config.toml
n_layer = 10
d_model = 512
n_head = 8
n_kv_head = 8
head_dim = 64
d_mlp = 2048
vocab_size = 32768
activation = "tanh_gelu"
norm = "rmsnorm"
norm_place = "pre"
norm_eps = 1e-06
positions = "learned"
qk_norm = false
attn_scale = 0.125
bias = "all"
tie_embeddings = true
parallel_block = false
init = "normal"
init_std_qkv = 0.019
init_std_o = 0.00425
init_std_up = 0.019
init_std_down = 0.00212
optimizer = "muon_variant"
lr = 0.0136
lr_mult_o = 2.0
beta1 = 0.93
lr_head = 0.00601
grad_clip = 1.0
warmup_steps = 200
schedule = "wsd"
decay_fraction = 0.825
decay_shape = "linear"
final_lr_fraction = 0.02
batch_tokens = 131072
seq_len = 2048
doc_mask = true
train_tokens = 682400000
steps = 5207
dataset = "wikipedia_en"
Each number is 500 + 40 x the weight over its row's rms, rounded and kept within 0 to 999. Layers, rows and columns count from 0. Numbers have three digits each. The size before them is the row's rms in percent of the matrix's.

# layer 5 MLP up, 2048x512, rms 0.108, rows 225-331, columns 64-127
097:501428501564442489561459514445491539459505541555594501452485464460477503508496547539496454481526432510525504497508493470483576450513440559480510527438480417539475489531568476415498485483457536
113:558456491545538446494501433541496532398547485524515422412448535580412525573486476592490464514492503531482464551523505469469462514508490556524442519536584561591532463531502481472507475532429510
097:460549509482525454504518493402467439480474504487530518475515523483455482472438515430500484599498517511534494485446478491449441546516569557544539551509450447449430561510525531469514537473533486
095:494439558537496451519467524465547460479503518461468576533515475479501567546465476523499485525505468495505508545519453472478462456507517526421573458547462461552446506523551484494583484555525468
103:475574472487423481436520448482472533517525443520504614510475439534501519537552483471423527512635457489461505523557429449526537626559573478488583525526470410533517572556500486528447483480535474
093:545527492512515581548472474503423548574538477542488520502512470538429467510545531496442539491466520520557487573504472519486486535487484507520419383517504527502484494421549471495573471473560479
108:551495522532547525464546533529537559456559457433494527503519478502520478480504493484501454468526522491549471484458496481491493536472491527518559556447514432487526463542532495549480514496453580
100:532456467506537478517433495500539470468577530495515482438454529452510528458446519493480495522492481482521473520494554523502453497539567493456532572476504512484434540521515528446441467475501428
103:505486488511550465506509432509502465558459516405544440461487497435492474460442522523499474498569577460477540538536488510486482491519567425512531480441573501658504513440432513433482497506480556
093:487552405500421534536440522515451558509518469469530553432515463538509496456424465543488579480474495510451466481500529529461510557550505562511505549475609489534461536496505476496487473528423493
107:522444471520505500493524518480602546501402495492471531444553469520507499503567448552589499494443508528585505494511480497489538507559540527527502478481486507492481455491504539491527447468548402
105:526448458501467532428529520551494446439540514440496438468488464485536501431485552485560577547567506531507457413546535480447494543505520462496477488532513486537539477453500486478496467506476548
096:432401457508591579530477513514507491552496470455497467414482529469504447572528497490496558483581508520483516493532464540588384549498467470479500483572446555480529488513551510421518464466503473
095:477451450513465432475481480489535531501492493569486533526515486488522474502548479482547540509430487522443540565469534466487504459524518512450519475519554464394520495466547561548530460500579476
099:532529463529449483485561488451555508478503522475511553502541473444471524489573616533483545487517442544526556449503531515527540511529518415513538465468466448456514589525501492548485487490497466
109:598506487506510531439540523456541467497465511531495513540500573501470474504468489507413476473540525521518500515565520483535374507494522561509531471495530470471500462447537512522495501501542522
090:420450470515520437466516505490487466448513529454544470379453454480499526522453471616442502504510534488493450561523526476562570497491441493487498422435593503551491518550531526482483539494455508
104:519557464458417575496508564520569487495458482508537499526503478549529546516550548528520502548602494534487506436462430440493392506483515530380510472439608560496475520437491520503443459479505471
106:545475517524531486484500519528538533489522489602493534471481469520529469518426581535515485507445532470511488485481469482485578520527464512483505535412558586545533461481503519526536466491459492
098:533578401476529483520425485575518484544514476442440492532502465553488498477488466495565515452495555544418479501419527497513518519511546467526479456477467595508511523536533490509509485535534432
087:483557531526515477479528498500451485472517485512500442523492522479449460505460474482482533531451531506502523451532536434511495449531522503457495422503536447533490403503495481498528529520511470
081:555555577512462504493573519470479513538541496521549535492573527481529471514462431561440499504510497515506480489427471493484511450523444566501498579536456481519572434394472452525384520478554465
097:566517533467570471458534515470441492512569507566570504506504511465508524468509508515532488501527499471531520460370510455483431552472498464522550550452525514520524523469515463555426511533465519
081:452456503494492509455529533550557520518516464512580553537479495458497509501596450506537505453488458532570476441453580431531553458507509530448495502485488550448514508505511517448429502533486453
102:549482508572557488486467540545523543548549457523515471475504494453470388558527490472586498561516538470442490507511502525507515508475467534498495471548465499533493510485541494508579488480462451
100:483496467515478526479507504483435506535545515594520504473512386556516459530532497543491454439479549516555513484542544606513512503484489440461536500486483529483472527443535503546514507532480522
100:530547422544560500494556519525413454449478486564511531416567536494506482467530577544502466467443514551505529542470538431446429463535534480510509559583511477577426559491449516538566537473467499
103:518493447583490471481515451523469424482504491494532410541551529480497527482572466518476512510529539543463439516451479457540471454544483520480477422444501539533527536505521502472500580538522461
095:542501423500547448527487514471392428466520516541493521515461574502460499406518445508500522468526505565461474518455472429497483575538550479486489472479491473532479442523526437473473514494499484
099:506509538547527447496497519559434464457478469535502508528544499539512489492472532470445464501448528480483462544421563522537495532486518473555503552502563510508481518455478463492467501489489507
101:482522379510502514507505435540490465532534513442525569462549491547563481486509511494503530418484452475493483546498485452585432458439477528554442534479514534419464524459542449455510461572475459
096:438457429463560521502552498437473448462499514437453560562541529523603522530473517466425482461553602513498466561492494554497512538549514518502441488551532562491517467480529519493536537538522541
105:524625514462516501489481495537501514463479504497508516459459558432508559488479560488503572454527496543582519526529432544487495540490540446508453449507535565461529550479497472509479467444438481
091:461505568560494555454483474534426544455475470490460506463486459420498492467483517434489533483468498518507460504511485494440359511451476540543497568473497486569463573507513415422448443444511505
100:452458457494471582524537526522504460486511501477481510456598459487519496500454532492530464513439555537483495464515472379528399449420550513487463550428440509492480562441508496461329518511539507
088:520464495494447424520489497472486539518452502480491475620476578461475513483476505461497486515477453550529558551497429504458512569511436469524450513442427478574416475504459502441522551567499498
095:493456479477503487540538465480511456524566501405550487511519470549523502481506569506523543536501474555479456550547467487527459548511555479503514438461500423547480519542542483475518554505442483
094:495508470511471507514502512492526525485553519401506483467551495492555442479558486474458381499537499493494456559578474567469476576545568533504454528582415565483464477506425482473474498490493525
100:488457442507559497485542425509480518492482453480458548522505520520464563526457551498533513499622484517575495508415483436537467543456525476485548454490517477466479550535475492448502555508393544
106:487514456493489522503568435553459508456504490497411510499528448469476568548548515522486525531481520516520500485513571499506527525542557488553546482488488541533471508453548470505537541391521501
098:545497455513456497563508514525520573447475494424514377468457479505481505467450465469510527484476488548513542478516512511494527462525491425463475499434485538481516497497484485541577519538477501
102:510484494526496467493571520497475523472568468477474498435608487537496475525481501542536507472479502452503510499516551498475472492507467500536523482370485528478559552450611503447542506495547489
106:545506465510471515490541416494497492541480469432519487537534525495498567571525528534425541569554522481521512559506462492458530552569574542514566554526569476432496551536394556514486533465516501
107:513559482556468501445516543485521535540482523481464433483502482481513544499516495544579475469490516588468557546520539518491486490466533543551432600539528498534526533534446490475538520417488472
090:512521521483395568527459514503477429496526463469473448556492492594517543498484432556549476597526480470464487534478477463487644459495529500488574569544492374417541565518520548505517451446483510
109:556468538465471565457499581533535552491432469431446495435554532523487468565495552502522464538458450465539495462501463461423508490517409473498481478515522525523522536517490498516481402476474464
098:535547423429468556489547491548575458587430466553508494482496549508593572504502463575551443495533547565447466483558486540451546510504517497464498524513474532498472527515483501548601502467468497
106:546524462537462472476504537512556578494491488463496493571554429512513516548427464458529476511499479503501474544521426465501470495467473497526507460492502516467507508634502504496494488502514537
086:506402512513500459493493532519487470467498612468488487452430554508501552493555500558535521462447490550489479450528499531490490385484490454549494423482541469541495507455469487427529463493510500
096:634548480515508616490456540458471527454538504523492574476461496529488487446549469535486508481500487521478476580481492428475434492532483415433503489502519504491458510472516451467475454482464520
093:505494570510484524444496509496507449538498534440483481529495469376443471473460526423478424488514558470499504502469568513494509506545544475439431516413488589457462488508460507481529478481524559
085:525521458533497503525454442538479495518520467492453490472498559461504551521413433384502501500525519527508466484507500439398517505538522481482496500539465441504511549456440501562478501406521518
093:530516517394535497527449457509460513530505462513536498493491479491444533552462557488483495460564465553547508511536487511477482367513532454545529518447435505476561499512488412502552468502477568
092:509479426534514484572532467557537512519540512463504524519530525567510459495507510511538485504510577508474543507503522454455520521624574545522443474497522559419442574434540480526503453512498484
105:519494498497447505557485506525512543529492524501510471467543480477543507482467441486520410509450547540514523502478567509498526415515531446506515516424508575558482461599558509501440424481572503
089:465426570556531506449538452498505560542504441391524511431491511514559530493523436536480482541474513484468449508504512553506532459535425575536486403524531527536474500472434431510532549506469574
105:510542527499450555498481509521494541521510475484452581461562505511578505499516424525476463492500438515508506527564513477523560627467516517540497506446494482524495479512477433506458489488501505
099:478484477516514515570486519524516517515473527501495498470528563541541482394535526588446511504526570526532524466512482483518473504480539467503510523483543494491547481503566447514545493482507498
092:509503512525433373511540518440532377493492477490449458494535588450507509496450541506530395527459509484503558527478526524452460622529484484543558531479501521473567469544569566523523470490467517
101:499504455441541512521539495495491501514499487536482411455501499522524529395464528532491528576463526491529514542521581514525557429532516409531467530519491435451479493479514471501496516522571400
092:526459487511499493497493508417502499477493478523511498500427467402518463462510489510524559507532468477566443506501480534485503491512478501513498447491558467465549521525524508518517548519562427
085:469544534532515453474495508479468509517502496477557495475560489502417551493508519515571451579563520513535549430537470501489438501518439484536524591457557493491513521449494482492512489453451490
100:467494424517520477602514530513531518495497525534472504607497474503523469455530532476495419446481454503507541469493518458476502549528494522457494548463507508553492520493493486429433490541541415
092:543494505565424478533475478489411510589494473491464503502516466503514502524491449502515429580490484492460459508512450603528573491519457468477435560471502515504458499538551467545470530557552537
089:524473547520485500497507440477472496508530494496593503483504475507610502479517461472519514476457518523518463515562477568531577466496459483504402549467459457460524490489537565470482486519473499
102:542628530488506497517575542483503538528518428554527478579455538526480482443465478539486454552516462501521481538436505486516406469519484523511509485496471537476481480456467507478546470469495377
096:567532494508483566493557542447514521524513506453522475490489539499527532491490499508482509485527519466503561524485514523567535564469556520475492523551507520454547605492497547479481491490437513
112:481432487515409490518520502453504493460434556436521459436556447515572557538491466491498496430530442483519536496506501480505488474478486522503494555566467525454494503575498537462462497509550412
094:512524557535504458520532517485480446548466523449497504479498492487505525455483494510564527523501493505488553472557482546526490492471499494513510546421518520498456522547526427453561491537487465
101:562557497472487534481581535480544482509494549462515498548459521591475508462547439518587513462508471471514531431482520407495485444481547486505585444518418503503487513485484477470510457461483405
104:523435500449509503469500512441449476549544453525467531478583404536456518509508529522463444510516504532493534457518447510551449473463601507473533557523472524511517430500527456403462503504550520
100:502472479534519554528609499552485518550482487493404521524531483524480544543461461484533481500500481515548505444552538454508483452534483461461530477471456551445542565490479487524499491453493453
088:446459471550443484529507507515522582493506531480451554482518517417467576505490477560502452451548453458498476475573510497468469468492500491489465500503531549531417530456477469444538538501479490
101:513439535516468536507553550476507542400495492515502569510491526539483522503488579520486531466520507433398474492484453412463471494546443500507489511517506507513470549530486541445452466569556578
095:517548486505506531516506483544412462491509519502498454462557546529538542512433436455438431536555539551537440528494525447524545538524543555492514535417476489518437490499505570522437497528520457
103:572526555543445502418444520507491481544477480513434518548516514545490507474540523576562499459433459487525509507499463448486465498502504498502440539513427537500521495463488477507544474518454571
094:485444495515546464487488476478576515416556455470429500584553500525494527494566524491463509453498541516530589515497457394536522527501505522433512535475529417508450479542498449566573520589545468
125:466499511524519476469556487564466483488520500531474487478510529491469502472503527449469502488464470508538544457466450469528469490534477460510584479478473530534442507505492446478428492501476490
088:532473535518436521547527423468480519520500526447467492503500469448547499483450467575523562484470481458508430514439531493514501533525505504512529488488521483402540460413523523557528495531437406
106:535530569508415501490484512571479463471506473509481542515553508522544450511492536558525450476477505484532486429594562448526540511425534477493531543548453536532497482494482498462514434455457537
094:525567510493505491541532467505531554555506498503586447526514561470488472463548529526513532521546489478508471496511526497485439573501467469498521490458467553449466551543503525555459560513481544
102:530483548520440495504513422503448509506493525509521450475548487474540501496538505592485517481528484484460544446507460579520460538562475438448468515480522528417500513513512514516569420567507515
102:527451477451485493471484506514562504503500456460488410467459473556606509593514495468529523510472504513515533520496530455440445490516551476547513551514425511539497557518562503441470461514451509
087:487448517509541471550503551521528473489508516496569494489503476570459427461464516467452537494522561480574548474505488525483503463525490494490475503492526510489408482502545520422463541439471519
100:472528515602538502484407559549488513507481507483499532459491482465558516499508461551458481567512497503539490540503529437510510501405444465471506502430502487466538480487402577407423540479476482
105:581553508508492483572590484545457486498575483571488460521472483481504487574551518405527476520518494528546471530439511450500541516480437521496501524521510395445559489514481498446488444491483468
098:503568490489448511514426475552442479497531480574462503511499462436522547411449464529621542513523490450554473462523507548497440488458547490494516500481593470559530462448457489547494463450535480
105:551497469504510475443495494539506440517470455435511510495537530520499565474493577521598514489470496493562515516409499466508481498475542503484500474475537544474566483458505498460465484529589438
097:494465457560464518512522510487529486521508508504433475539487544540530438525516441503446521513471526549487560491473518584483535528558529434451513499564519447525473469456529471477442528553520468
101:526538468485428516460482548549480527574411517509507470465501521529503571516475518462533548493496492476550558450508478465470485505458567507430555531463471528536524548463476506425496477519492493
093:528496505489417522516496451470516487501486456494526479467450527471458461537476566455511483468551496490463488482514480511539415488579488464488514459554481511461423466493548463562546553514507494
096:506529518471462580569530463497567513474526491482505483498405452411447554533488499569487507515548493531394445538533385471474467580551426491466478532429542535528494463471503502415514546534459539
098:545461513464493455452511464448560524550473520486477576508481596477541468556464574466492463490509463527494497468581401452555530514527559528515543415483484504537457448550559515518590516466527532
092:501529496529442572481502527460534533594483513493489549530540502537450423455522501493484471475588544457477522542568463590540509507527515506437548509450486497557526504506493487566499510518487565
089:514535505525577520507460507440464524519559497505494554492437480486532518531469461472461542497511541505527511518482496516591516567488540457515589456510553567577509403500473497523418548506483493
097:513433487577485506514514527485458508465472522515510525472479427509463485471453428469471497513505480522470483489543542569472566574615531576416522464459557492464443515482515421476525469553503536
083:510461456464474507578502591538568486494424461468432503559424475522404469577464443526555481529456505466456472447545542445479469519510517437506495547535550448421531464526473530496515504481433444
095:556532467473430490515518450438441517464545478554498521515467482583587540525572461545486516468457508512486448521460472534510622476457517493503544502536560524485478538523519451465487491478498513
097:468556426528475540550536401465532522490514472516471487537517505512511458506533537476479444548521505458481526497526477456489464550418543528439485483539508480530458506495476513512505506518497488
085:515508535477558551525554581468513555496513489573536519451454495487450551524493466536519505488467525482484520458493489516421491545466504467541472504495523512530465463481547439396473516548479457
107:490550509432437554489498531545469472467507474514495439484444526483495563516447579495588488462567503461573426429518512514472511558508479521473501447496574567472449446440474475519502514577557552
101:545535494537479475487506481421503477514525450492500491513432462483433476506532479507450557498557450573492456540545484433462483546508485454482505511537461483478548532514550485538517421478520521
105:445463489524478516427516485548523475475460526476549429466498476578473488468536548463503498534511502494571483368473456483477479461471416447497493512481490520508526499463463508499466525437514457
105:454532542533517542549471478439523505546471426446543480514459517606479474549476470498615554499526499526525529586468449513474561505486493440418528502466526482492510485468540549550462489452504520
098:469524470491477486422531493456476471485452449460547492507520509450578544513491507491510417475466476461490483570434499535578476492463511523447463467522479482532514511480487552407504562503511474
080:537524510514448423472494433479463430533535492509521518505542565515410489548521484514541484470507506538510455419578464428438509522628549520523489435490424456494498528471484537563497490486490520
086:464474516520545502547529494581494487549535509437454513471437550494426473515511508482441565516509514485570529449466532442422501563579447464472489466528538539549555543536514503521479464517498519
# layer 5 MLP down (transposed), 2048x512, rms 0.056, rows 225-331, columns 64-127
100:501523527509560555449457513523502511553454504535389406535480511500535440543532499498536503504407519532468523493520492551473482507505482471548481518488514485510484510508526506554490482513477450
117:460448533555551547517446518473510482501498537433478490521504473499522471443502485456513517525529517427565419462530429496483513514469477554519511551489500471500511501538450507469481446472547522
096:473532443530567530528565510445480472501513467494538490492499457481442485425478515433463473542490568456509492491517483511527452499490423556450519399496513455500518487423491562463526490470519486
096:544471495505498484512478455448519484497484495546582442475539558500476504504486512533487512561523499489480509535524476520481523521413420543505505454516519473458630555510439458538545484397567537
093:599511463425501516446523558547523583488543544504491497437466529473519405466531525550557524530474475473548484499515479576523494441444525504496530513458436510504453468490472515518572500480518530
097:453553501505472489490511538483455483429460488524517533499511540537458527583495514499496465467567479510481490481538468409502484449494536462519540614478441496511459494472446452547439558512451576
106:443533508484492484468537546514518475482503501516519429461447503518481503535491560474465489491581508480508474499456446551536518455469460520561551446477469428517493513485486503473514530526552510
100:462488536551483544464448481507534465483463521536499413536550555488513485479474544490542451508504511460493481459598548446518543436452477512515530464442490558492500462473488512473519488477537487
101:525578556505457492489429532498545550514539497526521438538545539465476482469520459501550497490581553466499464543547442499484495428420530590466540606444568529489478532592494511501502480504555449
099:501441495517539551502509471452503521506511504482444478461518496565521488470569514503465525469468425464479519480512520429515534493459530378511511527465463561472482446533470519482491542469507469
105:504490497565451478539518448478497533495479433432460433521501487451409523435564574495497490519458529502498487500512595449503442523552504485460496477583513446528513476461587515585448502431568430
107:534547547518518497517476544454486500505439501448408413580528538520506454430504529520517473485488485491479399508449503521475514530460483485466507494545452470451554505481381512545510491486571467
095:496558516558434502489484509540465541486482504463530492424484524546532446480500420489491532426514433558556477572502513548512509469427499524576455476491533551454520499542551524519575527458518495
093:530459477533531490533505580504504492488438548494428539561473529523488452488433575492529500487536490528506412504503525511566490553474453548528496544519449529557558544480554492489593472574449617
094:487481521489412546478464525538495446498493552489508473452445468504572460552522519545542478483438473503516614466509435573473553503503485509467505535516527550521451439454441493553566537470517487
114:536534429497505495520511461405510562579455590458509512506464515508452443507500497490440544470445510490504502484523463448507461489482536523555526474503507506465475485505483462430452519512532506
083:536396482485453478436433459468484464593546506515547508440478471567573501515478513479490498502526476499494534399505533490518494488529498492450561519553491483512464453539511530505527493430496500
107:490439477587482504561469540479518565482534527484457535509537501442498506473510448579444528495508448442458495455474527517512447508512530457557439496498445464414519585531464523516509531523486486
110:450498447460474425500494494466457475519474456492473545519461592488467539490492539532581510447466514530544434456524455479501498478479512518435511488481546519447561464493468578438501497405399502
092:490491459471470507504502573481513570476444536460556508412488478492490499564572547526472437576497436520501542496482512534525534519489494382521525509548602431470400443477478514516471511494524456
091:496565490516508447488429507537489492499467527500494521398445455485549506427479538512472483486498474572433633439477418568524502508456475456547484528478556542514432472551463539497497444558463456
076:497477510517476487394499429523497453552490465502469557512409583531516554494475581501474488499508478505511444482578499579580600500459529443519521533504453543528497503571432487540471494485481506
102:466496538550526477444466510518495553478455467527527453537504524459552620486529442539532546574544559470527458539472518519540482486551427545460537433501536539468485447498540487482499522483488512
082:513538509450477495506479455433484428511489508480467516560469498506597504482493558502468526456518569469415533501534442436475463485435462530496530503556544552515517457446543496545515536535490530
100:581533406515467469453519496469536468545494504445490505429552536388445523435496512461529412530523496521546569519559440466525524555516496484549563479572507433488527504486513545506555533499456520
102:503518456490533437512543497487554421488454532489522450476506440448451524528524515461517512472513548502477489478549506477548561465544454491503462488521455563525470522537478511481546502554475498
104:447459471497478513553403536496472489473516530499545483555505479564457482505404519534520496464501511536471551486482538472476523569538485468466504518529458499530467511567531530485418510551446541
104:507536618494552456443424529497482515527529556472538430463489494452494539520472394527546517552521458508492579464499489574482417503551479437451459500594564535542555545510514508495540477500473526
092:441503514514508553480508489525549543510501461413470462509603472529509493491457528506533450533537514578532477393527511512505571451462539522493508487511487517511461596507501478512526533519493424
098:498523581499502442534536535502488459506514477486516585461494487435477489539529573539439566496546479497496513552519526497536593527525527413485465547502569492498482517519538498528622508473494486
104:525472486497445487475537496508476469418518449579464522550465585498478489519506501576534458573483523453442493496446574442442524530548514552482520589470562516454470482469470519495521490447489455
104:510470537511540533554445514518469504496520531531523479571447540549522528599425522473529531567473521564611536508455478453461600478501401529482479543489496514528528473509502473520508532478448493
107:419514460456539498558456540445556541520524532569437511547494458460514460529549512487484495466483494437540492563483492426534418548511413558428547434474463554466524408478454522528528471574496527
095:485492441513473452502467481509457434481512552547507493522593487540483417472541453553466456507535501457587534537531560533490549507540493565483517548534456478450498404448560558444489448458533448
102:552497383462498513577521519472527481539451562568497493413519473507425464495531455504546535548522506449492468517558508551457518486514457556457452481517556471564485455449487553532550487478443534
071:487506511493448479521543507557494472525480445489442520512494520571599508492520534562496426504591549544503490465498506485591485480476545456491551510515532524501542502528535551510504500494483449
096:467547573515499531504421579531513539528467467502552481522486484502459474572471477504471419538508492459604543505544575506485518569477438483429499545525506550467491452533554522531537428435593468
096:523534489560469496451519455423443520513476491462526515491532531573540441437476499476519596493577480493529548444504512491462620471524539488477498561568475443480510552505540545496538459567502509
096:508524500535392501507428460510463494506505465513443437514428556459468502492542502585480472555478578488445452500473482503511497526442479416493479566477452528532444536488472556470442504540475470
109:526463434493458548510521560520498454509550444507491528552501487431471537474468535547525481483530498476473522517472468525484446489478562495541521522442488510511482515526454495489436471507480458
100:448448517485440571472466479509526466499437457543504488544505500462519596506560517516542485464503466462513480514543506502477522477436594462496524521497505527494492483509510469510514485475476511
109:490483519489497512457529479434479515475582480509502555562518461498450527524484547482543521439496483500523503535429447526509462496482531482507573480460464467519453513465557511580502499463503486
109:570509578497470457540532530502562471527522475526536542496486426537529425477413507521472520523476532453509490484505472444539487483586406461430490533545557518474533498602521541559531544501466499
104:478522456407500505472490514548479439569462449452495511482497499493486493465521501508460498475477436520460471421481555511527479549412535509535541453528547544567420504537553503529545489462475520
095:495541533497471450520539538439543487454528481541539543477482542477480541507578498540418554419440487542499509466595499505508526468518535457517511455466441503530506483509539432520559496498567486
112:436471540518475470504519488545510518499495462492582517516523492460572505501455524488491436548502526485518483459535546429488538465488467472487446551446494522407505446400492538578512510428503454
101:518475581468499465472473528519544543445520512425440461479425494453441467572563560509613505466517448498558518481448508503501473480527492480464483513470476508503518484534508419525545487463516449
106:500477509505491520558536480490501519473519491536488575526559461491453604518475568570517531447431511496482513531501464526499528496542491499481508447488581477466416498500511566585463458523522446
082:466489525499461573428489565507475472589453521471498498512546499560502523523469477508439427473544525521475454442531483495496528486515528521564558568452421538483516492564466501541439500507506509
093:521493479461492429475484510477506501468564443513461586485513490440515425564533559487475561499444510463500546520511521484596502458510498501470517556448470530485548456501483473491489527541523452
095:470513473488477520556479497500493505505573445507495463558500520529578510546549485506498466515452479480527512495572473409531468483489507461473518466443532439428482483489511451442516454447466467
078:464508427437537507492530473553551472402467452426566525484533557454506484536541487478515427491497538530558503527478476392516547475537475538490512510439519487543498483511473520546527551524495558
096:422548429519586446486489427442527540469575513492473557486513462532549460511608606481442488505539532399493592480492485435539500496465442585548436452513478501505465500463533500470486534535444540
097:376467538505502514503467556492514490520487478487463449477555442530553464485503476417491451516550527487465453489428473541520506486481481458527546561569560466527523484507478454435511521597443459
110:504481585458519529521520597472522403481479485431503450523468539451454475442494551491524499502452576467522425569451501445487444418467485495536508542425454430556580531466497563494482551550578488
087:529496501434461532430457512482536433510425474489500509485487486508526504538473465523478390443560512494526477502511475565495484524511512516506597449573496483385492508488501489500461520512432448
113:607482477463463473432480485438494489491526507517481509461546499583484479497576509434528518499521463463518483453493556501489571506471490560513496521500483528516523525527449455528494496517524464
079:517518562465476468484569483493443484489446443384536461478425466489552495552519455464523559502487502454478449499484540499492519480524471526502441452522468562472453582487501510533447518498442495
095:490470464504579512462400517593473574517478554537534574531419472481426499494492547510397485527507491478528485500526509527548605438414486454506534523547442506529435418510441514549485548520539470
096:469467515485424456469547463494494409507532443522517594492538500600508570530464567538575525491527508507510489485512481482469506517474505500475489532503400477537536497484511521451571519499472538
092:471441597515440490438543520580522546475477498492482476494532493526491499491512505516582451533439463511468484467486496661453497502530492463486469542497447523578525469462468498493519525492525499
083:411477459469428412456509480491464505503549490506447452527516465498528517483549543491456493507493477476536496459490468508487539487409576505521521560534434538519498450498454447525566541489496495
086:608545504554500600439473507459519531555476497477506479456454450461537576443543461502617471512481498544509489428472509516510537534570449478421552445459530545428543526438524513506524472459467535
091:427448470428464544510519459449527560548468512473552526471460490482460496474532573503434531565535434495452478486462496573445578490465474518566500491549497533462564453518398436474483453453530531
085:458507487405503461518433484489497438556501478474484524507455556513426471544526471530455451534536555436429505502562472555548484439497437511500510446555492425548514556446479529500479469496464454
106:450503428516559556519520462504497533513508564416507459468467478490439493502528531458455483530503439487564486459537530460452588530507503499529525515513504549523475488547518500462503540423510519
096:508518486502524535516527568510503478475561532485469515549459467533525462545444512518488491470453522533560466363472533545502469497552533540559422454481586448551472490521569479514494531509511474
105:483477491543518516577497537493476508511447561511488509496552538526453584491487430516491502505484496556511559484465526561502511481487536468451466451491499481506494502497496479497447487484531481
097:522516491463581472439514442497471554510501468407508548544533475538522515508499503480444459533581492589472485533481483431526501568471483573476567460496524476422575513496513396539511490534456442
101:516484513500538527584439558494469475446525502462454500482465472463543552453530516545462438482507542497567536599545421489497455463551496460529482525559458538450512489570531427487544456538501450
111:473550505589467501521505499497474473431535443417464589555454465533486566477480479522466480553478458530521478474499501435513544494537412505461512453584507490534434396548523450514562465503447528
096:494526400432495518480439441524415507483469452543546456530507489495562447467555469502479517474421516524498478492500487506487519492515468571451456523539461556482558493453547415548405537468612492
080:517543545514522480490549573536524510512502491580404494468478479576505507476466480586472424548571478511495445572488482443502472486508507431457559507476511560507559444476549519536541456523472462
100:457502505510519558487465439507522500495524563434537531510474469562538552537458508457505499475483483445546554570584544566472539496525433545513476443436509442475492464521480458541479524485475435
095:543510544534450458510544501444467551431589522488522503472457556517554524488439483480586433489543436550517502474464434475500460512371515449473473537424473473492471459436526474492490432576537454
107:491553483487506482503522549475562512468507493467459479507537509479510460505534488487493523544523538510464495513474545460519477538459497626530486621553547434465501507475531461592467534545453404
094:505503582522515471519461475477434534482466553486522518459468493585473457457438497497497477498454474457516475475501551432456440485477498462542578460513524502463499467517513474500498487502508520
122:449397474511558449518486523519534491466508450492576517477524493525513482489534520490478493477446480476567478485443535482563490486526498495498495489494547452477494508491457439551471524451438494
087:512518507553477496467547437533485453512550505450542414476471524557471461523406524480590413563521491524498538494454500572409502490465486476454541443473480508476511502510498503527476478497502531
112:514509514514518478620479526426564438428487581560542485507490434506459480488508502502442537486510493518440462496495499466485582460544508455539572434411519491548530498553455521475505524464546552
091:524468519543483496490536500531552448471522491468477497457486500514460517595501504468493462455497517473492521502464565578550482440424447525483544473474481469516493549524519511465460510547484534
104:415562469535533493474582519519539464461443514487519496472515484518546532445449515558484495531534515516499440504509434553499469460510547436491452523549508505452492494479509517484525512489484472
106:472531507558504507443511441548454515517432512539471534530511521463498468524501401421527470497389521447481484557561560522463587530493473422469493533479546536536480563533524514552524472501515434
085:478465500606519380505505528496461540548454461542442569536526528508492538536550552520498577488477376519452530543489477481542517517486565515448544459502456517483533490395494475530478480484542510
103:532572502437449542502526476506536516536481503505504532579566461546429512544498537486456486438531525474577459484457523620524486475471532487473522556489500481436477570524566523475484490468475469
105:465417467469474519539471534452490523477457558505472488514489448493405485462532521542542491511496464534494460567496557485499463454502444535497549473515495493536546509544557481489531520523442461
103:534511451471584512513473494566606444469470530569551478470487536520509484498550530556480461502510465434437436506527513508546559447442496456592483519472528527503559557496573490542559424504501538
093:522558550485428489468497515480402557532560527562492490481566491607492540536574501478502464519483565489538458557587465441558498477517467480459543559483447434453457440520554495480526497526380517
094:545482495586481524517489520535489552488478567455481507508551458478541477467449524558486425524495461531587484456484526485470491498485487450466435490418486455461465415531443528497498497436420529
092:485558477444467505536501489487519403519541565559556490495478503471545495510563425492423521528481460504517537536443452475573544481501492470532454483497409572575515477535467400494504536536475591
096:403476585510458556546454507471478499466555511505519532516483503539459493488488466477564515523491485392508465390484536462529533522547470478514565467507419523510513513547481405493472472564523537
098:566447508541485488475429595526507501493514469515434558510558516510550440512524519467513426545532508511534521519481546516505491483448576559561466515530522497457409459500541486486536470449542406
088:521494488480453548418468580545526524529480474483533407484519537508499490437491497498532530490510488477556535539504560444557517543487527539517545542512511551498482514442453445512439464493543480
088:518494472515513467535498432524483446509515480485502413494498490474550519469565564524511447588451466560511543436454550509354529469422507466539519574477518513499562498501527510418566538488444456
086:432473542526527462513552496572457501542468443540496520454517536526495451453563507494512473533462583524467536453612519566396501484504488488474448511457502500473518553493554481454539491483514525
100:489509452518473460523466480490465533555540559488430506505521465454484448506540453550486463382534505486516461515439470479538484510498519492437472460513474458481557556572518483558554537475522462
080:463539569514464525488494456452443493494474561482542479476470493515507491475518480512438469497502565518465467552526479471561576474490531541510482611517433496525521482452518509507542484500496500
093:493494507460494534416600471511537479526505449451472544435565477543472439499548502571505496535502554450445507524454497445493497542479441552521449536460442532511415497525496544520618500489439536
093:491477422558523549481464440537491550461417457509502555466471510479552563495540517471554550500470525492505564570551496516498495488512512503538439454526501443501518507539452506454441515444546412
075:546498474540469472463466471538405486457447467497517466551472576558480491441451586505506439543569546511459423508454529503524492432489559544440511542537470508551553503496555550524528460500487495
100:591483464508441498476513511475481487533560469523495471497433532536444566486508533578482497429526473472516510542482519583482458554553494545441490538537470459510510433408470503523520558581458521
094:497470469517546513566499490466539466514454486487479476539514495482431520469476564515497517551496477496477549462408461436527540437509519431498529495523527502504596587481483541516537494424425523
104:520398533419517473436478476451591501513576461516533515508512474497540476448380490465528448569515458447525524460464515499533592544450509521538458509501490437582492548522564478517481497542488468
115:557521489523503540503495459483543553404468550539483538442564432450498481492560471499452493494496500474476478492457516485471433456569527534425567546562488407477471469464502455497562490536494485
103:497390499478495538538524525518526486479490426485456567482557493525450497500511570550572550470460523469539523485477508515490500492582491559515545537503520477443512502448444499540461464542518425
077:470516513482569549439505462553608471507498545540459520518440485522550514520443534528494469516479478481484457495574471537495568557434524384430449532503527504487483482532604515426483558519472506
083:459468455385463523478505479440453469428482437508502473545530513525477476479477582468515522479577545506493487526496459518459564543540510492503491493533590443477486498536530510503433458463486488